Each number is 128 + 24 x the weight over its row's rms, rounded and kept within 0 to 255. Layers, rows and columns count from 0. Numbers have three digits each. The size before them is the row's rms in percent of the matrix's.

# gate: layer 6 MLP gate, 4096x1024, rms 0.0565, rows 3333-3363, columns 640-703
# up: layer 6 MLP up, 4096x1024, rms 0.0598, rows 3333-3363, columns 640-703
# down: layer 6 MLP down (transposed), 4096x1024, rms 0.0582, rows 3333-3363, columns 640-703
gate3333 103:135143135113143143134124108116124096137054124146104139084113160088121151089131105139099122112158132152162124115127119082164094162164144146119106083122108162119110102130152140125107111127096105
up3333 098:097163160148111117091097121128135087110150133135116124115169146155145145099113148124134147109116163159137148144165137118143075126127128101135124169059115118142172142124124119126105132126140094
down3333 111:161144126147144151147118142119159129142107113122119110141132176123096122115115168135127147120148096160111112125117119122135157179146171142123121110146125112141138154111121154121146135133104137
gate3334 099:092101127107118132140117108122154147145125139122166151087150151110128104163126108133148090122084096102133143117112140110134140159107142137127147132165137107135104169101088125134170204125112116
up3334 098:133076152088094138171128153136100098117111114142110126112121131126150189112134123154141144132135157150133118177141114130146139115113085137099111136102144140124128087137158152082071109093111115
down3334 098:122094147135120170105115119122146105068132087107123120146123129140114131131085068166103121108088138133127152129136123122162122142113129140164107129164135118160135176117105140100091116122129178
gate3335 099:136154124109099123123125164126117110138170119090147139097129130063114133155119114115102130134144108154093149142166128125146115119110151145089157131130126127119149072118130151145161099167139127
up3335 099:138108166145071150162071097120124151095135123101124138133113135118137091148134161108150168144143133141107096160108117141151141156131107120158088106132085125086139150156131123129122142108094124
down3335 098:108126122133125162114181110128131130104107153172128111131089105149151136124162103097126104126083135113140173122075067082093140134152171116157132139144146127137134137155147136132125137080116107
gate3336 097:152123130131127116122082134151095093147135100127142157140150146115165098157134147088133107136107105158137112082119146110123116156111143112121157148152123134101117127133106131083121134140185127
up3336 099:106125132095109169111113129109152158120133107135103161143139118118117157113105116143111092106142131140118155133089131141113133071106121080115126133201148113154144137158156148159154093161150114
down3336 100:133109108134136102129099070145133095141113127081104107130103114120131143133128115144105161107132164115096123082076100152162122111129182097149159118088165106139133155136159164135116139154118106
gate3337 100:164116150146164134117134117100213110112121125153167098126144133090180108131149106166142113125125146154084116120132097112141118114112092132097072157124127105110110117131113163128145125119091120
up3337 100:129128113109114160097140110132144125169125102133147147174165128132102194109121114130109132140122105119147132104176125128175097091102128112130143119096131132139120155140179167153145122088130105
down3337 100:102103147139107106137132172165163140141124129160122132107138136124100149115141141136117094106118124081134151109190116156148102111154137149124094072142095081134147127127145110135122163166101114
gate3338 103:152137133133167124109103102129083106163107111126155129112144101084154092122110149150083142117093147144160136159127129141115117152108136116108122150122091130172135114095117149116147114143061106
up3338 102:185125093110133096112160157118153160092106162106118129155107140160135107084113096106135087121154102143150127138168128123117115096134144127100133104085207131158111127129145100111110156150161134
down3338 102:113157128107136129112124110140090123130130133076149142102081106107123136096090170124167090122164095160104101136152102112125106130132153161151141137173106148140147103127149126174142125165121118
gate3339 102:125160145138144128108148139113099174174121146098170127129105115126116112104134116148121133136134103097107136101123138094115132123109138147073130143142112106152121131190114146108115126111118093
up3339 100:142104137127132117140158094101142113129133110135100178139132082123135113135157130161140151184137115105117112155122094135110114102133135108142172123143107090159079146112124147096103175111164107
down3339 100:141156125111094151130149063128093137141155136139135145110167126090087159157145099137141081138077083112112119121112188161114136170118149103102103165135094082148115147150128136133166127164139109
gate3340 099:121111167101156125138144102125147129153146111154163129069150154069181103158132109157129077129190110121104132109169128126106085098100163146142160141154117125104131086072104126159133112129144118
up3340 100:094133124147083099153106109130102106096127119122125145135147089156089130129129115074152154114077096121119156117089127109137136096144110125149121122140119118110110128129143117139145156149105129
down3340 100:184100102123081124120120160100144077133119131142162140131159093135080112112073095163128130100140086121159137137113145153154133125150171170117142100117143126112160093142148103156113126117142111
gate3341 100:100130135143105141125093134146151152109152114113143116149131093099125088157126129126100129151149174116127124147132098136153102125146142127113124128162133147100142116138145068157125144120108149
up3341 100:135147118161173082151142172176105079111130084146104133073122093135132142135182125125118103116114145161144103133121162118130099153104158107129132116155113094140111169088156159130154102104094130
down3341 102:077135115123135137130127103121106129086130085146181130102156098111135093125173124124103118156090109131136169117099120159069150129088105099139078161181091132130128077111141085109133133164121168
gate3342 095:160094138130116138137120148127150105149137109086144132133144187105163131154125100140124175108108115151122170128152116138154151102148139132127089158111114101131147080131121120153194114130101133
up3342 098:143109099102151132149115172135161106134120075114139153120161146156142128138143123114129114128118108128131165100121147161138150115136131076126174131099048132136154137115112108154167132104087127
down3342 098:131153120117123177116129128101160069113147093117082129130119132118135113096113093129092110114103142066144151136151128155154138155158124135110113139122116055133146123155115128201115156145183135
gate3343 095:099108140141096106141166125115153123193182127110087126109151103124159109144131099118101126141136102138142121143125150082113063125138099111159103141138128125128141172125098121133101158129113153
up3343 096:129140147118125129111097115098125088127163152130110141150133103161154162095139113147070111084159139088150127159130126124106125160138165148102130104128151089104143139125120165161121140098136133
down3343 095:109134133133149148123100134137134095179123135132164160129172120164126101142111171094126089169134151128122165129128123111109120088120064125138106156116120118125148132150137131122121111106130157
gate3344 102:147113128173124102160110185085158112148096135124130173150111124155122144152120149134105131128097143159104100112120158115108111129134099159131168134135139158114105125071131172147133087118138111
up3344 099:115117128121095150123116095137098133110161126101140131103133097116152100108145142157161167094129125118148125112089120099155130127146086174164129149092155111114173142152147105121130143136134136
down3344 102:121102120161154119108149116114104113118099161134146126152170127134168098141131075116123128102129125140179138127119161079116167106139136119154074129180138079133131092140160100094131145169119135
gate3345 103:141141144147118149151105137155087143140113143127109123117130128103106159119123142113125156150124112093133127142136127092143093127133123184152125114128182128132080128115117096146132102147109117
up3345 102:151116102139075129136144138141108094160093116140142121161150124118146120139098139110129118106140138137083128086156120138143180109124136131117101133104120145070114114191155140087117131147149135
down3345 100:126131171110107153153131189178102122133138137124092133113136150088122154121096131115156117125089155138088137123162151130116113121154128081095164093118188175094106149054099141151141115085157094
gate3346 103:127100108101174120156155151149104181148117110146142130133116132077087111135148098108184121138118143086135142137140129138113175083121151150140140178102169119109099136100167152151154086120182122
up3346 103:121151128115129113121130108139118137138127133131129117125155120117123132097135135154146108089138133150090167145110064145149146192145173120126097090140060118123131146135164169143181138109096108
down3346 102:126161139111138137147079137122139111073129151114128077099115097048125110082158125094151144121084157083132123193082119105142161133131135119109142125137189140071122098137120103132164060119117167
gate3347 102:100168149119166145114081149122125102142155168160163113138141130106170099135153138166139178119149116113112169118125167140151155122108109116103141142079115205163161111070125132132154117151092145
up3347 103:105153101090130117152079150137097133162112136135152101147153087110152130112096102108125137133120127172158107147161092156095150109127123104155136117136132168152160142105130102125121131155113166
down3347 101:139150104106135085111130124102113114165114123097103136101150121133118145131135136066136155164120095114156084148160132112155141096153123152117163126131125174136162104105109076113126136128096139
gate3348 094:118114114129137096143136094180105108141101099159150120091117173143133143151143106136128113151151145091182130128134080114116090114134120148117149108124144115162140054165142132111108095114128120
up3348 096:133154116124139134118140158119143192109128122108113148151133114092131120118089128141144129151115123132112102135126155142119126150117105114167102148127123129154152174154143084188138150125149157
down3348 103:108116092133140122130139123144150144133101097093085119123104118132099122120115121168137138124151135159125145116136148115102171075104114085152124125165113128157104136106140099157205116136117152
gate3349 100:096142099146119156124089103141177135122140147177116080156069115110121126118157150114075133120174084123116143131119136095126118100142104160158136104129118148120133122114082120131135109165107085
up3349 099:106126120116124086108132149112143120146196167112119166079138137123103135107137148086112130142158155161133127105145128128159122095164181132112130120126156120130133152138140115091118120123102128
down3349 098:133149087075142123109148124110138118118168128097138144107134098081137128137104118084140150112145126153136140110106144110104167120138141129120092141105112163122128124094136095155099123102139137
gate3350 097:188136109110142093153074120133150165137114110140145138122093120154178097116192137123138153121119109110120165174201129128126163130115094117140148114100153159107112129101116114142103153179118114
up3350 098:097080140125120161145185142119101108150161142102109101119122158163126129117091120116097154128140123122144149173101087141127115129111126124100183124135150088119175159127141140148133154099159116
down3350 096:081121103107122097123123135118152149145119138132136107121130123110177095076116139153133095187132131130143156145093145143162125119167133135140135135077120094124104115113102130170097092161104092
gate3351 102:138160110129119102113114142119157135125127106140178176117132104088045143091088112116125074045104130119137122116127099125136129126129125138098127135122150122130140120107165102135142059125127063
up3351 098:139111098135133170132094084131138171109159103082118120154153148153137135166134117144120129110089123154106145117084142135168103133133107163150056140071099127151106105120101118130093145176145135
down3351 099:148119132124145099095139116134103180134138143171095115134089101129120084162152108104150139154137124137099100128128126156140126122151153150126133103127099137102117119130088112134100138146110115
gate3352 101:148075151167120141132127111098131120133098132147133097127156155111145133123104097117122121142107149129134072095175093090087115126110164141155101164125137115120146148116102169150166142139139147
up3352 102:099135124154120100162155135144093137128135056179138161106142117140070113128113129115134122117121107079158127128142097124147163096126116129152108138143152157166163109123135162137144115099132079
down3352 101:163113098147116098124177135103149095128143172150133155143139150123092113106120140138137115107144107141136096161120081129129163126161134097148097140125121114118119128126141159114121107089142106
gate3353 100:152148123120138108106132114112135111135131130151140101164132114113139143106108148116103160096114166141080149139161112141109151136080136101117111124156157118098105142140095132142106167143126109
up3353 104:079154131090134117134098119089115113102138112173130121154141150123137098120091124086158147094092152119152100152109111111135103140120100166135144151122117125125125082112106155130142153106109144
down3353 103:125121157145123111149139114159100130128115148090096134113138134082082124125115149129131133152115137127148131114123123122109106132114129141174134103125154102153148149167152132123149127119102129
gate3354 100:057143096127160150146172152119140173138141107131152134088141098116113104083163114107088096086157121133100146102139122168161144160167128142129130132182164082158129142138110137133118128141166086
up3354 099:117105101157113133113138139147095152110131110125098160159075084152130110140098083096110130163096133161132150148122136144132150142076132134103127118091078120126137129097119181102117161107147170
down3354 098:116155179198132127157174118110120119139090116097121130125155103137153160124113093148157120167116122095135131094137127139146081139183163125121114123084161111128143120151104104116148094145091128
gate3355 101:125166099126093177112108106168141147139113159095088161127141191160102123124131108131076185167115151114115109087052134142103171146089116101168121087122129106148127118129138122135164132111136109
up3355 100:162121140100135119140122140121162092098111090091124107127100147069125134127136149113139125165127126158116154122162142108128111147141112115115156121144178165121161107139158121122131135143120152
down3355 100:144132163134160120108128171163110153142113133163116093126149151122100139100095149148144068151119106145111137104109100118155153105125133135117151095157112134116092154110069111102097136139168112
gate3356 099:166112130127082159129158118151120082120157143109130142159126163095084129139116131147071142125108151158089105156134154145191075150149117121173108119121127114098135138111139125144118129114169098
up3356 098:133092162106116114115086118130126138153107113113102156127108162090135130107109173137128138091134146095169112124086131150143132143155106120137127103135106081118132055182142132129130135124131131
down3356 095:153146137123147075080159093138116098141155131138150168106104173121178135115140121166180114170107120163141087118089129121128142142162095121165144139148107073151096147106142085160117105123151140
gate3357 094:130128117161124051152110141125146145079102130113109134128102134145116154160075096109150159161134115134128142133124106113166141177113098155135150121143141133126171105134121140126120151138146113
up3357 098:148121103186152124094156147142135151161117135115105109111086126130100143134130087163145136102097182131114101135123100088139157165106120121101105176177155123131112110105150139134128109130143148
down3357 100:133153142077107104117106120119117164163160090165151116114139102114149163133157148102116139111091131116196091143149127124130104138098129116150088168095120100110143113141132123131151150127126105
gate3358 098:117135100141089098117172107116137156135149159115121137148145098150129115093126124130134099102128098107140126127123102134130091130112109150147115119139119142101154127110163137112102126163128126
up3358 098:119126120157102127151106124135122115159114120127126138132168147157148103135108114147116101138096161147116145138098148129097156119178124141121159139083115112189112122140110126159123167076109140
down3358 099:094074155107092104138106103113142093145148194099086143145139117144149124134137104171130162109108156129137111134138110115128117106119122132137162097122161132137075122176130151126070129111131162
gate3359 103:112118146148159147122097169108112110131106084132112158107124159114146126098132070090119131144146076124130156127119149118136149158140142120180105145132141129159111147113128085177105137135120110
up3359 100:115145130151139124120132136106125105106120110119117149173106166113125061137126135173124104146139107125131146104149154178108126136144161109134128132131113159125149125122125142149111123113161124
down3359 099:146108132140102103137088148086143095142057123121140123141127142167151156092142099117085158088131102122110142159101147133145110115163139161143104137143118137130150155133161157140149185146139157
gate3360 096:079083161127115092081130126134121093097124144172123110123152109149085148146098115170088105145125105104109153126122126115130141120141133154164117095116134139137115108127100115160145113124140129
up3360 097:115135090116113139148130142105114132141145160144105115139145137123127102113143150072175172142167137118126111124100102162126142121115112115130131192186129108112162115114110138130106115102111170
down3360 099:163120127180155146151166116093118134099151108083147145134114138147148105094135104128130146081120155148115161101108134146103116102162155129066137171113136136137125141102164155137142093133126146
gate3361 096:147136111116128144132175115143153142074107093132126093096128160112122124081123127124101131112152125108123153148138169117128135126147132087141166132109114165129117121165139118112107110189185118
up3361 100:151165138159109146124139136136125081078149105129147083076093129070124131125093174127149138106132148107159172132154167162131110119177099124169127133134161120163120132137137132087141118148188128
down3361 101:114107155119143178157118167125144119116100143139138150132108172106162100106120125094074101122134145128121153132150122159141109128068126164153145156117118143111110117127144120126140134111123128
gate3362 100:129111146184144111117106173099135097118194152143117121103147108153176157146122113176157157092112142098125104173102083129091154113130103172140141151077119100125113125128157088134104130140104142
up3362 097:129165086133159119105130128110123092113077108179158121107117094158122145114117148105136140147124098117111149137139106114125167117139135151121120136134141152098112168102153126125112104143145103
down3362 098:125104173143105117125153085106141138131120109174109142088130153144139132153137128148128130133128123117118134126074092138129126127143122119141138170145166156125118158145128138126104094103120112
gate3363 097:145113149146150089127132149152161151161160155134101112125119116121176126107153133149113106110179152161110156134127109104148143151180144130103093099125133112146135118133141143115150079113160113
up3363 098:136157125112162101125138118129161110121140129125105157149153099086123111124115148095133120130164124096116101134127124133134113130127112100125148118104130127177159130126151142110105127120138134
down3363 099:129142133148149124112177126109160108124165091096105109173159146149135145158193128111132115115136126121128116120112130133143127154130091118102104151113153124132124119158136145153146104145145110